python train.py --n_layer=15 --d_model=320 --n_head=5 --n_kv_head=1 --head_dim=64 --d_mlp=832 --vocab_size=17175 --activation="swiglu" --norm="rmsnorm" --norm_place="pre" --norm_eps=1e-05 --positions="rope" --rope_base=10000.0 --rope_fraction=1.0 --qk_norm=false --attn_scale=0.125 --bias="none" --tie_embeddings=false --parallel_block=false --extras=["capped logits"] --init="uniform" --init_std_qkv=0.0375 --init_std_o=0.00686 --init_std_up=0.0375 --init_std_down=0.00686 --optimizer="muon_variant" --lr=0.0112 --lr_mult_down=2.0 --beta1=0.95 --lr_head=0.00728 --grad_clip=2.0 --warmup_steps=200 --schedule="wsd" --decay_fraction=1.0 --decay_shape="linear" --final_lr_fraction=0.02 --batch_tokens=65536 --seq_len=512 --doc_mask=true --train_tokens=548500000 --steps=8370 --dataset="wikipedia_en"
Each number is 500 + 50 x the weight over the matrix's rms, rounded and kept within 0 to 999. Layers, rows and columns count from 0. Numbers have three digits each.

# o: layer 10 attention output (transposed), 320x320, rms 0.16, rows 18-51,82-115,146-178,210-242,274-306, columns 256-319
# v: layer 10 attention value, 64x320, rms 0.181, rows 19-51, columns 256-319
o18:513484542488501402494527503506471466508549524527464511490478485513479396521442459575533466427487449518455552490498578511522500511464485488473553505516452536500534496534554449506499511468452492
o82:459543469483514491565538481488614472527528518464507495501445499402469565503615561458452537525637502540533583456529478425547455564443469436490460525504549450497404466500538485492520500536537541
o146:593498546571373464557415569562416491459532504507539516492531494615505516523401498486515457463490442463476531547472470461530491518461468433391513496630526508460578570630500444521428467562454500
o210:442532573390463540442560496472422486531475482533453596516465534475545580482458505559640561555480571574490433595527587504453566449450521515498460552536444514634486577499594560540493505417541520
o274:481525438568564467449491493551503507510494484475503577504528513577454514508504498491447578578472504500624538447493445637532498426561465448490511506452525591420462456487529490504520485521451575
v19:576488460479475511450459599562478522463479600531477542481412513550458497554554486548442574444479483522431464583487417490473490462486502453560489454507516516536474364586393463453527389427514563
o19:462425405550496454548495521559511465484439570473530480547515446426525535444464511486473491374517506478407600605493509390569508496425473526497398534486462483451574539453561524460486495495462517
o83:449475507474473506480503518543559483544524427414440473483522477476426444529445588541471551560486533414548417452479474646447426523604554491509485506491491621422551559414441539482519508411590507
o147:505541549480527532492547496583562521495518500461398471536485474392582485489555610447398507533521590578536588533444528474548503490524501559523485426512536508545514491512506450510526549544581459
o211:515453510428482499596484483431510482512485343636543421507470584529546507520575443485518469548607559500543416412477449598495445506563482471494540462466530469542476463614562518385407509568395444
o275:452510468612551530396536446426454547438414591464522558552546479476463452454463436426486501497546574525439541457556446514456515452470407482496419538513513551568476442587487409535550506524484492
v20:489515507467421580496511424575610466494501455428495473536599434560479501436524506483597579561522572500537414473397493507499479565512504544366424504469538584486438423482481538475553489517566550
o20:505468499500558428562493471543466531431435484494489521470479545500446478504431569536500502528580565539475429466538455464530449517499492500546586530531487529440482477488509557473529494417452428
o84:553507426542512550498439356443422400524549516393437437468524500399501480506484437473486419569453535453529524469620501543561554546490474461563501460482493458554436467488457520472532500500358530
o148:519586481492446549416508499522533463465550479495435491452512470440520500484604458522584562561521509552498476524478483611603516443537466509407398535491596539420504489498584498550453503573537529
o212:427463529465519492464529597393651513477495523457448523551463531539532479505480453491563560515555520551455501389537504451464477519501560495432559474470500449531518503518533469502512430504536460
o276:500494497494446562562553511541396525544643457482542527507423508564505521567482578571542470416501533536545549595526490399548537593485554538557444457587489533502546543539504451553537435502626505
v21:539491534615544435474510548456517563482515426557589487581562516534471520516555548611538482501492502535538568512542531501517504413457552528436525540459545549409487446500576400517486444480553586
o21:518493426533465487495535411563412564410460452548464446467500431489555457498554516482468528508504455517473447514468532496511530537533538547572552517466500546435542435481430528479451528497547440
o85:455476503435519493510466554423507489472544440535482461504606423526496492451357454416528437466425492452505493472604499509466510531452431457633584640615458432424462529519482533495521477514485486
o149:472463514518567549527508563499474481451523477507584461574493452527424483519494590556482415598545549344493620547519464460499503463512529539467482603487523424576488545455582500501461434448555519
o213:598519485523417464576507430541475484591331513586544557559452604473407543441531512517429543479424508617432586503462394518464441427493523399480445401496565417569544459545470496482552478584475467
o277:501455513537490434498493535472600462576551524464432496513462558551502555623505522494439489468552537545469491447531548464583616514472437567428415417502495537497580455426560451576507532521550603
v22:505529472474434559463526511419522464483526509495455512591503541471553472478459486546546518539459469498481535466488583390363530464423467503529502469452512497510490487430465430564459505420491567
o22:525541528502552521457514485462431535546464524480475516502502541595467531507492555478512453501542469447473465533540512533516478504546551454516507505430518411556554588520486584530492475468442502
o86:543451522445525605531581420555485571481515468477476596505490498451440514467534521454533549460436527472554498514504536420401511588504567470476425558502476547504463518473428448499491469454513447
o150:408558509459551572588554550479468464615444519571583562552428583521528567498516551548541494551421599546545530427483441508467564435540459509490538421582445493550488449492563451578465415369569550
o214:545492532545499452443533459519548488450533540480518449530481565574542370491543465513433543511465537465384555567513448454544536514549540527438650480450493507497545454593514416472636547434577456
o278:507574497521471499532546533513504485557532492522499535408520495425524517493496499494446509471467486556568467412517532505513515484458517550551540482523512489479507552371505595460467541516483461
v23:607554470513463506473508584497484528599497437464546465518494481463527364465486540553479526577507483570505509512535455497484546480411474523466418523539488426471507518581579556497445401458534466
o23:497470497416477480502527520459561504526504494486474515516552511571569488521513441519500528453426468460543508502564540502443452533522487553419451468561553520502538459474463552493481497503462515
o87:471476475524496544525477519501450428475466462549376489547559503525511456465518488462482615484516460475568617507450507483500484557490528458497473462508593486448473493525631546492483473529521525
o151:535495568508507554432529476527512476604513461438565507474513564514478465459514544436514469570523440467473452566556449473441586486459543518439471510522501460473526514501514445501378448450500514
o215:587384502616457428446501457387512418509470535516570518505489561509509535523425363526499491570466476494511472466484586556503445582486590461485537398488419484602477444455502510482404449530440530
o279:490541485457493480504445500470464488498554482492542457511393505404491480488519618504511481418544566543503603456491539476555509431468360482480518560478430545512575504572475553488521512454483510
v24:488518587372549472492462542561556497522472415554610474529593586509527522464486495547543573496513409484570524495449544478518541466444423515471465477532516582461410437498538509467367526513481480
o24:512486449517443469495497484440525453499454471530494574492548539468457491543500447515409420543534460502526525484548607497496480487522578453509493496474527485512515479477538501542518438481510561
o88:480472456474506505511498491479440491491492494477469498494454424553547458422558419533535500480488473475545502566513488518470434515538463552423519514445390544609487534507514519534562480580446506
o152:570452537460504542415460500414536583528489485567557519530579597476498529473525548431565527494526510436551488557508505469538501472598445417467459490532496414475499494478493549509474556484547597
o216:398449513503494523519528468552508523480617532544431466446553561507525575470467442516432499443409480478494542537456535496499545548501558552371589588586551409421542543590491517528499592467555525
o280:552516535487485435456412510450521497545437499542502407556605458443422480520538579498523458511489549552442556445515433535556552402499454486521432522541548550381470430476466579595493466571483482
v25:583502455588482517508543521615446519466519511484450429523513475608487470473502538444538436500519430427502593462479530502554530574408572481624499521544464502459510490532545453489571479570465434
o25:531497479476484555486543497435496527445454513469507453497475411560522468586497516568518539469568586473497417509528497454467514502555575604463457495493492538451483468475402495494436516525486458
o89:416396493464431496481510418510478528518449575572587544522532560501517448509427492574559460475508578549498456490519494502575450440487573477503609560463508459483451604469506428552550512499484516
o153:643467522548453404519447553501439549488505474489543521430507561596529483536509375433453453493464439577483539499483436443482555491481474492563530495490461602484517466539490443467564444507367547
o217:508543559509572508560419457528535479513525492563408427484416534496394491509607486483397540482539467669526538470529473541494491520592479555576510359438558471565450436476581490399449445543485505
o281:507504452584561520507461550492424547418516400383411522486481533507570450444433521505593444513553492513440493527421495387452444397428462527404456499462509531470536503486467463461400512434485428
v26:494543520571501520441496500513465511491520443430460561518565474568595367571453421519520491484518502560472455484492474429433439494472489527573413495429461503402522449548573485458474489560527475
o26:514473497419466524370460466494525470512592446578474482597441426472503488574513518527533558494504524440484512549513496522532501422519469461407509525433515433559451450497461519516516454369521522
o90:445510475505560535611516576430470586464531512435486530502536509463497575425607537421462572531431521539512592426452506524442582534519409607364495494573436505523520629393559457413464528541540573
o154:503426455466567477449507530535573449552436530522525538508524462538558417569421531434448433542479443555487447439480488445544526555508518569450415492573501519469550484577544520589484522493547441
o218:492613542474555458474508440554466515542510427445402424524520449533589597523543493528489378466523516385553493529553555434471534515524509488542506475537492494467517507550445569458593518537573570
o282:532550490529487511504592412539516470428439485429451501464396434498486508499465413514570448491523551576493459427577485410508424518479596521527493554534444490510557451584492459491481432499422462
v27:544558496466595457464474508417530502611494555553582414570585504471501569467552558448421449597469460505506439415351491390483480455485526559478458457534523485420518569577426508461495521430546554
o27:460496459528539465519509548497511509454501477482504532549553472479474458459536508584446480483474483487508424487559459614516535430410440594515407571472536504469486431375501519390477478427446471
o91:562534486512526589462516482436596473499555484450431619487450498533420497536552478522550487476509337539547505575534520422538620541503489449452437450577512475575521493517520468492459546554491556
o155:439499564524460529435516471482471481532488429570573410411520471507490463512468491410503481539498524470505556518465466391466482462570536541578476546477433390495554544442402516491475483469527480
o219:446527546443449501602456564424483451576435553574475438366529573477443550411491466557537540469448543449524627553598500499501532526588469542554533632400514469559501540564517553460499448475479436
o283:439490484611586509481471555512573519515452505574621484539584416491434560529508495483460501540429501499410471424506526560482371483496576542458674396493475513540502496548486516459464521512419511
v28:551442536518475469566500508543461515527449522563558606492471478475538398469566521510436468574498511451488565552538490531493594507453459441523479488538524501467354540396520549503524459458479488
o28:525486497526495519535473593483463492479422507499509396441477507442430553503471572507504485547530545585448462559457467375485551439540517481509432424501448404456469538486595509446502470494514412
o92:476496519472543463444488540489506471605482454511414534581470508586527578548367538509516542466491549515508526560425507488499483569490564539486485503485498498474431463513516539595556473497535433
o156:415510511474493502613532509482464573449438570470474598514531494459506513509528519450523503470553490506542499456523528556477499467512431484535407470578553551442544539534476454458445529547516470
o220:515511525533479482407503352575425555530484608536582533529465474490582484512578366544543589437459484503497401488548549594444460518464538480477514473544540470506531460568578474479402525532493501
o284:526493403497503550514513632528499518432431513385497473557486560399470517520609550523534477509520439479414497483525526517561578428544426480463435517415558432496526570567491474460422459415442497
v29:502465441479500528470426532598476460359463408608490497479489497505500518530465589534453526573600510518542513515438465505532450506489440517551397446491544479544595484495470471532522495483465438
o29:488437522491494459493399541444469537525459511489506437462506476438504546517529487555420517532446482588418530478501493499548573475521544486439477553469474478527426451474529572462510401479489445
o93:501466507441451544577555508438461493464532476548526498522535447504548493500529493472556432460466406315485531486389559552422509544600575601529518516504467385457469504491556622536414544442493569
o157:490530507541481505448508432418523456388507551554358493503438506483468552532471537456555578593547616501500427472509500495545485511572504497458469453583531557477510479479491450480464504424421627
o221:547543589479594447550478568462550492575487498512499447494440475463460535521443465450430465470364407529542517575547580491499424485533484505551528430513473546545620609444443487473539459553505497
o285:513482465559492472495570585502523499522520548410484457470533565497511514550465552593557510522493537595456558560538503491454511446489444501470481379598487517425390514519541522492646474451428472
v30:562472494486443527580570548593503557612471500544489402571473468466476444507561564504531426534518575445516510489508432502529473528625446492471544478450574496532536495539498470512471527502565570
o30:568425475533455478474451518446511463482576503461487488559463463507500571488520466460440487552467502464475377501484523525514488457494469542516410536488543484464496468449496500492489521513584525
o94:504513511418526516543487440442501461477590571435543598467473531471497495446548466582489521505405477537491563428574476468486532507468452423614549476464501505615453485449408371505509497414504545
o158:442606576510469536483552450549520527495527459524497486552538458511540491533522499462535405525544546419520402439534530598494477505543578428409393475435501497465525509488445573633493507460615533
o222:517459458550578420507475540453510517599535477569552424545510494502498422492493512509524547383476480476446635569422422537496512404459500540499535537585485474439443477535536510413490558648520470
o286:486428437519502438516567529532469522423457501464425589450529600533496550574527536495482462554564482551602545572475450346550560510569433469516480484513549559415570580513576518559412489570416540
v31:573525526590486523483555439485502581398619513557445497491442524438531526552529443525555577428412557495532488434555597509478493466548508490433375589518458489417517491440618525516453449490460516
o31:549521448573474460531512550551522383518515510456482594491468463508500525572452435409511452530503532506504522504493492551477455511503504468542507477551456500574476520460453464464550538496475486
o95:423499485451534533487520425462509527533418493546527506382565375490500608484395464571498559513501414506517546559558422486539522458454480561489533553532510496510505455529501535512528509491490569
o159:508531511556536571464556448545496442427535431587537501513431532462454527484556545573516471552554526468490523430574497422508461493519494508603410493434504471409484451501406507564470481487506518
o223:508487571498489513469452524423452545419510545498405467619456491515484492511558526527457454529540596524487373447407556484579638456464558476486601438533514402564403501506520600426481459426531488
o287:537495554514419415535471516424561466467611484480476437519513592476527534531540422523428474502435456477540537469429506583525478524478503488312508605387499558571533559423458520396440408337512455
v32:549528376454641435521491496485449606559489504464472450529495489492454472473435463474454510551459447497508521443468502495411458557445456490473546553467463458492491412428494526408347469538491538
o32:514554561526456506477551541468496467511553526466399410451510557502474432528565479488439510515486508531524481486441476549460576507423425513400503512482510634525541496422499497472494540533522525
o96:519415484487447505539489405503519455521534478373500631439483510477472462496477489534550486487452480463502506544468540458508501469510510466586514566528504470532486412597556464485505547540548541
o160:558497516415537500582493549448588536492482532450454538487448600529581554426497490481478565506454467467457658495543476457558495583450455512475584470509472497551443599472502502552427453419498436
o224:463493479470400510493463516538673477457459413509614405556526495460544497482547454433495522537595428446559550463506556416477465519598545482433437519553538497495585601443501587542350510437501522
o288:497571470597527563408471407504542550525545490552504511456479442562417464506496565445602514478527522466501507401551577568495512476551462477515475447495499438441455497452395537497515478524472552
v33:519447533567485485606536613472498550454518518417476435460405439501480493455558383508501539501492450483540472562423586448404488544541560518489524539616538567605448529512474526489498569517452413
o33:485502524518444479438514509472513457532546515421545527553476547494429482453558479467440517490512499496463522569561413555497496539439449467543528529434473551478492488477488511486487496534486485
o97:458518559491518467410555493529466550520448508553443545491499475581583558453411515479435582546459506394590423455463500455516461490444563564493443451494432418554572515536524427562496468454584558
o161:481548441592473481509473546517465460415517635434552558476510535478611463536513532592421565473521480495445449508352523548400479487476500465489442465504561558505418531516444468423476486420388452
o225:547411513498575388580443434488516442388583415496393475525508490535484407474463508452492535415612541494512555446571567502556488540495505535479498444447601549417516467560520500480471517468411522
o289:594476482509500512509544612498543545678501409460527419549504515472512440617536630455609454528514434548447578517443417493585552405591501512497497485537590566470486476458550522434515544572525440
v34:419419513530513531514562529437501454467469466544451506524586538477440506512519469501454498485432547356489522452408480479526536445499471395508482491489543490553464531491491545538520496442431523
o34:505566473509510424557491455549529516493545429489573497476513544478454487488473494558501528484477510525491572572554459495520451501493518463553461573485491509505499503447463550519507520465549529
o98:531529535415480523510415469519500527491546491559513431476501426516540569533497522519458501489545475531465466501568406509512486508515415578515531561538533483468498500503525555437529512465536533
o162:434535455520554449504576563419564504538492516507447571573548410526474485530545544443503488458503531447529546499425482509531590538489513476505452494391542512560464456474507490424532455472504494
o226:488483481458518527530501435508428447392550533580501534525412497525560457446487522442512504507465432540408445444423527399494577489541443441427479559494526516604484531471627579514480527405512516
o290:507515524497522538544574528500396554499470495440520564491473571498544480527464586482572383502462425489534525545538614462500541425484551534576523541476550457486416569516498572476382518601476495
v35:556585489464588434550512376569479521451444491470612490443465502550536577550488511432456491499536482416535496449509458558444540552393537476486535452596551593473516398544511540487549559434436513
o35:490507455441486479496473529559416503480543429491413447554500502467585547457459456566446479500475606480497520492554554425476499479550511515480541502491526475495499471435504478560520491539533495
o99:571529516596574458476506535455480576431395487422532553477553451544452351561458460446554438492639459567545414461490516504535457568409449507534466497486471411571409554410431481502481492514514457
o163:512481507510416538514535446512461488527505481502522535467530406450557482491525517464564503531489542513493505573500520510483507512433483552536494486462530518505597506548559620596533648459526482
o227:514484592608464527565413572529523534471467585470516555469586501519464471455587461494478475527525457498500406582542439565479466428508524465516505528420528394441528488521494493473472495503527586
o291:521538450444589462522560401437488500556442521449525558589469499512524445519555616486485520437522539563474562508508487583524633500475476457493551508562548489528466492497429537421493454490521510
v36:511458482576482515519425501613572473544538564516512456470571478545474452580482588557511480479602431539523507506474598556542470583520440449452528467507377495486495518489511525480485587454492461
o36:505512483504430479523495442479470526531461525446551507462490527586441476448499542499535516476509488495475404422486534458445526460513603539515510484516433502477574513443485453474556527482420479
o100:470459512531468598457531508572504403521498442455409542477387549525539493533480481531512526541566421492570472600506484571430507530434451443469468596557545535467474475535384486533484458554477547
o164:511403485508518511452435524499526507524479507581405484510533476454494494541538581456520446464562566594431546462573551499525541575396483521463433501503504455508349401555564585367457454475494457
o228:564536521573567414426488436383496405553484483549506464499576444473490510418567409551551593520417549510451579578474427410530487550487532491448519382540589512597376558487384491480534538409496452
o292:531451538462373553527537472509500508476498549527570410459540499585530539558520397503493491524497470409551434530462469522500504470603498453472468532413453438554529618510463520563443529469430523
v37:548504534512563478514584476479592626509507491636502543435485507549480365460502502396487446480534528529574441520395457431493553535527526471501585456545525501497481429437494549404443529530605534
o37:527441519554539564480511509475507512525543489468450443519537530474522467575490518526525543533510471568467542469500447521513496595467501476482501473529531537489506523545481483478453569465501509
o101:383515456462514492499476562518470449569435515379469503513547503417534450554532493493456481529484507469421527546449551544457625465506458575457435620568504493559536448447583371424517468526444528
o165:474455521426531485507403627438493541489478460539579562515476553542467480502468579392561443508545530473550461494493528493486558482481559532417491605558474497504487493474481573487460505572514471
o229:502482523482467507534393495490525549551469502519515519616456528538437494477476478462547489493546500559449526504565385456413442371520388456394570529491519540469626530509518470488443487634513455
o293:593463493390458560530525532506530460464476522543605530426536499467480526516518475512568441518418384485554426469445489494492499515535538435556486451476513485553455484479498541520431481500443462
v38:549498526507483458505509516531470526442468373482466512624418568436498525497490611462509433494526557480532489538492477461554544493494458597568553513524525554499514450566532533442477573507512494
o38:563494538502440570460507582516545461457490472466493496562420417486497485495556496537517452431484524477423504474465517452529471447489531492510395574533461555463537540523518540496466497430591448
o102:485437513550506445482507481362534469454539421492480469478573434576564450505551458492622409655473505500567456479667472508611488562452520522474421524537506457477425498397496533497458493561377602
o166:614513464510436575581458444484500464521519533459487549542464599548512487443464462475460511410545384486605465494582453489557475469564505492489554478442470540422438519537492481392523450518383444
o230:508472565463577508491493494529469520534546517503474497587524473504521562557518562515457522448492494382531541557473515477496392497586463514530458461511382540492606495590553517499554517525629538
o294:429544481387521450586477490493564511474475483518490552445499536396486519394546504488582552513573560499509467418466477596486563477493440523492539506519488493571498502463496404490496506462478450
v39:499447437476469434534499470525531508522560522477476472480478515449497534463622482486544497456545496392404510501430417405578555557491493551591535422457576519490441454535468513553464589383493433
o39:484427502492518461496493571473583478522522452512492544555489610452537460474530485384469491456500515519522612562464502538467475466533419515514444528522494471546494504585591511376500580512529498
o103:528418592466567523443439490521449578533534485441524524545567410445457603484411462488531461530542502421460468517571546500400555564532473501425460491564496480476482432584460530551470403522507580
o167:533503451558405475498407470447511369493501534499492482511456479556519449481576443557501523368506498452471499492452530575552479518521467498562482594339559542542487523565467512474449555479452506
o231:464489448489480496486461620510480441447576552517395559447572490498489508493380453551554540522458497435583522492452468428546474466439520547496455527473568560410658627388385513512458537476524432
o295:431513420564520409498561512482524607366490475442451504519499537577485464539488485509469472465504541610404526478566469520498501484407567454513605487463541599416469486422526491550446437436480451
v40:558548465454496528513505474433632495551465509515506544437453496483584510539400463472543493535514480514513405551513529511517503490504564539547571572449544520455534431483478516472497541542502542
o40:433491522489516566516473491551492513437512577485528492512454499478449566500524499541526530598474471570577504478524515565558451534533448489607571534469477484421460471589488523504442560436507454
o104:516467462426513568451510513594462552511558518627481473572489495539516485504483503487604467368513445398470572436574489487483436565446513516584480588472551530427447582534574449441500513467546471
o168:453479514506440425477560441637507450451465503535483489438469401503447481555497510517438506451457510561492456573533565493524449486536468536513486514609477564509555492447481533510507540558538411
o232:578504478506539574491395487490498490439444475435586480490562428485515464487596493514468536572608511530446487512550422533578565538470455506562555408530511422442546480551507663453440633494491414
o296:546532529461499530573479454549504528497572503515568462518548446644499533558490509429605453449490521511476374448580478434503558499476556520507504432462532405402500566437505548468511486472527530
v41:494520459505484477514465484526524484538513461610510470591529609453405465533385521587551589474473441448400441554555475505503508510445476444438438469499479507417499537556527406515485487530533465
o41:481514454426499544563530452385598536489494467619495536518535483499553466522603417498562499564512467546516495484466583508525436487521555496495575544470509465491465537482449562505426510504555456
o105:496532583500526467539473480499503453405492568518525447519544539576478628532497497557547497463566473508530522499414458576499529466490490532501403517579578525474526528516511471501632402506473546
o169:381526484554468511458531422550373576629509546583485529572498535432515653486553543497441424496490538448525431471515539523516446515502461505523476432461408521509417544539461530583414488498522464
o233:494486550545512536377514496562520530506471471510444558508524511443506418412481495416491570602620574479525446482408510473541532487470457474452477575442473446538518413547502455411500510512494496
o297:576450483547491483499449450528580484532502451461519548533438416573512446538503455491468513462555515543518491456531519560467442495355532498535541508500564494509505471484404514491448495443451484
v42:510543559546542498433407568492520521514505521487436512435575571479507552536508490463454450465463464531590526525549530485427565536474422492475539474513460524419512493544456412401522479543461464
o42:431538489508556513465540415572467460533498524464585507552544508561503538533511477518431465514465370480420491528495510503454552547478541490444551520424495483499516493433533523576506508466504522
o106:478423481513468471513564543511401534479491552508446521398448489528510477473452411547501483479465477487518429493415561507396500570465490537601415494541500431519470437484490503510432483400547481
o170:476466473513592502459414458512615416403489548471438558524568483528403422475476472509445492508535560560512429537524496509507508536586454446459470456445507549547471565518464475519610559453393482
o234:563648527496534427497473376549447500416576485361532447456573429533545513453495455488497492467555447407618595412560432487524491554477498538473510497486512523542502482570496463476553503521496559
o298:493477538476446566460471552479542527498477453542509499553479466455556463544506611481477516460478523437480560475510488520481498455476499498470522468506425555428496476470419477454488541645488582
v43:461403445511501490549558511514537479444516509460494510414531449524499510414544526568403404570526450598467572552508536526485536458641496624557508529404569498508458490462561580442498557469507405
o43:502486487535406543537503505452497540469505428461447457506502480411394578557509491466479472578476444535436524556419518397488485403588480494573527485428508528509457518501512455443501496474518534
o107:551490542427533500460561507484502515530545410467535426575556595494422515491480622529596486514500507517496512481531547554563466411503453540477401513429447606502506491453538548547430471447537551
o171:548483446455473503609465519485549409375436600454473510425525596516550448483539396585508501516542468529518431458524489557446574511470651513551487510435568492498507454474560444534512498433416493
o235:551492485449402514491616545564552429542525495549506477501549583583504475369542473463435534537470480429434525468453570537538559551487417485511602543517578449479499593478510605507429557582541509
o299:424483482535624456487391442448564459527501562496502498527424468528467503432426343550546502498458539514479408467502460470403505479510588484516505537534458534480449453608510466520539447466446458
v44:504490581549525483519470458466513476549543414598507484511542463430509388510477436607545519522531500516492444556607449437476553490434596532381496586494530523565527409542481547484514461442448502
o44:541503499387588527514532487555473503483462471454498492534525517510465518472491433540512470492432419477521492525489582540455489555551544506541477572488417505469590575557528463596429467542438520
o108:467518422577427436531519498481551509513411548520595533456551512455503524430463527417482551487520483541504484480499427419500523518436544509493563514543554519477443599394524522530552569520573398
o172:504564437474511573540528579484558493444539514394450440526478462474597490629573525533518506468608441409510506540471532571464524428541603495531486487517571494530608522510421494433551499479530458
o236:473546516499592513428465563499530421480492445406533355404506537467493448465463509481406415431570455500474549523435543457406519497440516418625530502433590497524505446499559508419529452460519522
o300:512396599492529540442558548518421551504481429471449559518532492506514500523551493478490590436532483572516522612531469552536452517485531452508488485510409513579491438449490412498417505496549488
v45:485491541471492513503543433422402496505442545440619485453516545505397484545508470531526638485524516565533407440491532396530470609537524481516563501513463510455506536532577577405494565522498517
o45:444495477484503498543569487447463505485520488562522498561425488616539560525548489509520554502537529512528429468446530578493501533570522403521478391541472454514498628579441600472438523521527525
o109:525534504475564610496397486572548525513519549540353516464498491590551510462465486480548572449524441484470584501549468441426532472447485575486531475477567432551439532442451525497427478547443498
o173:481473436480415584485459486476465512385495489564529476593619426601379478497525495489422510487490495487454492575543487495495485525519473545552467494447507461476410473439576562523484532525576497
o237:440438528448531497554514438502441490617473450499660483474504570453575497455408481534474488535443490482461451390539560455504576603541571526527516536439525538449555521501569496568498488528453521
o301:565528437506413489577494556402530540422536477569452632517487489451422499513526397575522531546455598497522542512585515530487505529533545495490523557553541591444524521571558481515512465569507519
v46:480473519554524523483526507513561468471487468509627432482461527473412570556440492423603502458489412478570486600470401508442535536556452481488474466546514577424444547422521530469511541479459515
o46:514502480524496491557499529475485450516496486509465497469417595494525465446576506401516494531541499499473494442504529546491474461512463518516533501483449444558574532479481480466450527451441437
o110:431500486493405468482436593540535478535439565509521546594530458509514563480605626516502513589500550521540446599476526449491566489522541529546495412500397468600529625423564607549525501535610443
o174:435386547444544472489492517427536533542537412624477471477456410468441514536508408519509461547458516537498584628511510468490511494467503536465505531509574491396516473545544575491537489559543572
o238:537487497553557446452540492554447408373583531433492450468557499582526463555437540522411494415537491507505464584486507447535434435399539493590440525538536508451404457480462448463560488472525521
o302:493534460549547442491487531514587503449565471503492418511540511514503513467524558520510549498508482504471593425480425506597475522461412491487497532442511597383475388466444475520480564483478468
v47:403504459464496503512474491651443516485491437491514495467505446462386493422423577518485479498516589447459444548532521437387505566573618556609496490516520494531536488566470503527392558498504439
o47:433486528586506504483504524463478478431529459469598477444551530539495452528553528487487523554432544492584490541487470448514451499483532584517449525511553481520485485460458482448541497517547559
o111:594539501530549440506515507561598439553475535519484539458499553424542548535530485497485560526469466508494469409553445503472410515447371526407418569579407523551582487459479555502497523504600477
o175:363585468408479485508437471467538471553508474485454478435489461512459606479466508600525536488491475558461428614383479518517568458497524501420531456591550511461594502450491450419517553457459488
o239:455460544585430600441491500485527630508546521551593530546511436505415522533490523451462473537440530499519538460506532581461522554534566432634554460439477459485594507502550483545441554502575484
o303:476577544492506485517429498466451561502564514491530534495532503492506516464524351504488491487491519525449496504422501491518477515525521577406513442501407529608429504547461393486558486567484513
v48:564486512556441470495528528527498467457489395523550482533486540533465479561511568484465460443510484418498491509657516530481494442554472456473578478400413504542451529514471540489449512585512522
o48:431415432460524482506491454528426543486478459560563599562492515516528506551524513454515544522560522595528526504463563474473508491555521507551482506495503474521599527499644501463469476563516515
o112:526470488488488600469441529453443542466580478426438459502545409522562457490442483552438474494469531553443468424580579528459488426497512550496493491588443442473525491345523485537499447425487521
o176:544474500524502482533566490551452585494505465453509463531499535456475604508436579565464471429418540461478546541576509553564440546581493502501570433555387553465580588543487535551461441477619455
o240:561511440522572499538553507554482409608502534407485474471455578448476517494425525519627394501506460394521518437538370504528386521479448491451506447508560459556529533521423515458502490588424506
o304:534513565537426526505493511509546439546502533496442482466443498546532491512470476463434544461494473535573489539552457470478472461513506489537472545494433536510401418532447453466521451446509466
v49:561470401508410514467466555537543540591515498528510548560515492467536442529427526433572551549430511548490424524515567553641470513488469483547458442540584512510466519498563467542508436496612447
o49:562486465439498437537467582524494432456547417561509524508500485418469565435458453544477443563539484520455484448518525509549520475450558458575467526472532505518496508531547554477505479578515583
o113:452510521423453454450447519495504487439487476521514461548453505593551520428491485507484496449518523521479510528511409523419474460535487609534575518583447470523461469498533552519462572468516379
o177:473466502463513518516427551539559548588510486550443614477520554485585593471482500441583551437492549542517487518343458463476477508557402546474479467559309525473484522412537441579531452496606433
o241:363520503575494451526556542473575373534535487568512510462541516502570584431463412472491610462415537406518525522458486481462443498457462561500488467514528487541591606452416557609510509470548550
o305:551508461509538555488565461473532519443437473506510490447415490536423516608585475542508483538529550513530403417540482477561517553548532471440427534497585520546563466494512458519488436516468542
v50:480492487516527557528499555486474368552567497444457425451558443548498473385576543499470583443570597494442473576539509526458555524520462451442500439410484379518494512532529507513442433495516498
o50:499425462514528460477545505483507497464498478623500619531516514535430506519457569527492533535501447550606514420486496488478455486589554493523493488479487518571545603565471511496536521605477576
o114:456553530430432425409509581446491528548459541487465513558495511450470470551510494539532439526466473473504416581486608532615561536492487561533466491501531513603426490380520487445526539489486563
o178:489462551546661467472498596512512515558536439527537497535484465508595526502566582473542549501581629439421602556432456459510522517480563541449503552554518483527571493537541484474468445506570550
o242:508541528532551505565468425470432573464448538354521525426527552488543481502482551463519419534457491436499574442433544435459485439476461481489524523492499472374561573531553529510482591524564509
o306:479412570463613526476454564462444480509452499434549538474514505583504440460440474443485522571501550509567535591563505534403496481452524425378518466567444472547492423551523415580512461464404523
v51:478545479531483566499480547545547479501531490523481500470554453587476564540575528388461532544515574449521440555513395535450471541517418420520451572499512511414383508400467527548586506542529431
o51:510533512465530542456505442493501498515509507394525468451467445498529531516502495483541481488549529504421473520530546529533591538488496561475467451498483511505457420446460496499520442564493459
o115:577475548427637502419497556467459487449478550494497496481486489538466439508416499509485436510404484516534482453437458482620508517506470413437420450541509526457554550469431462536580508459526547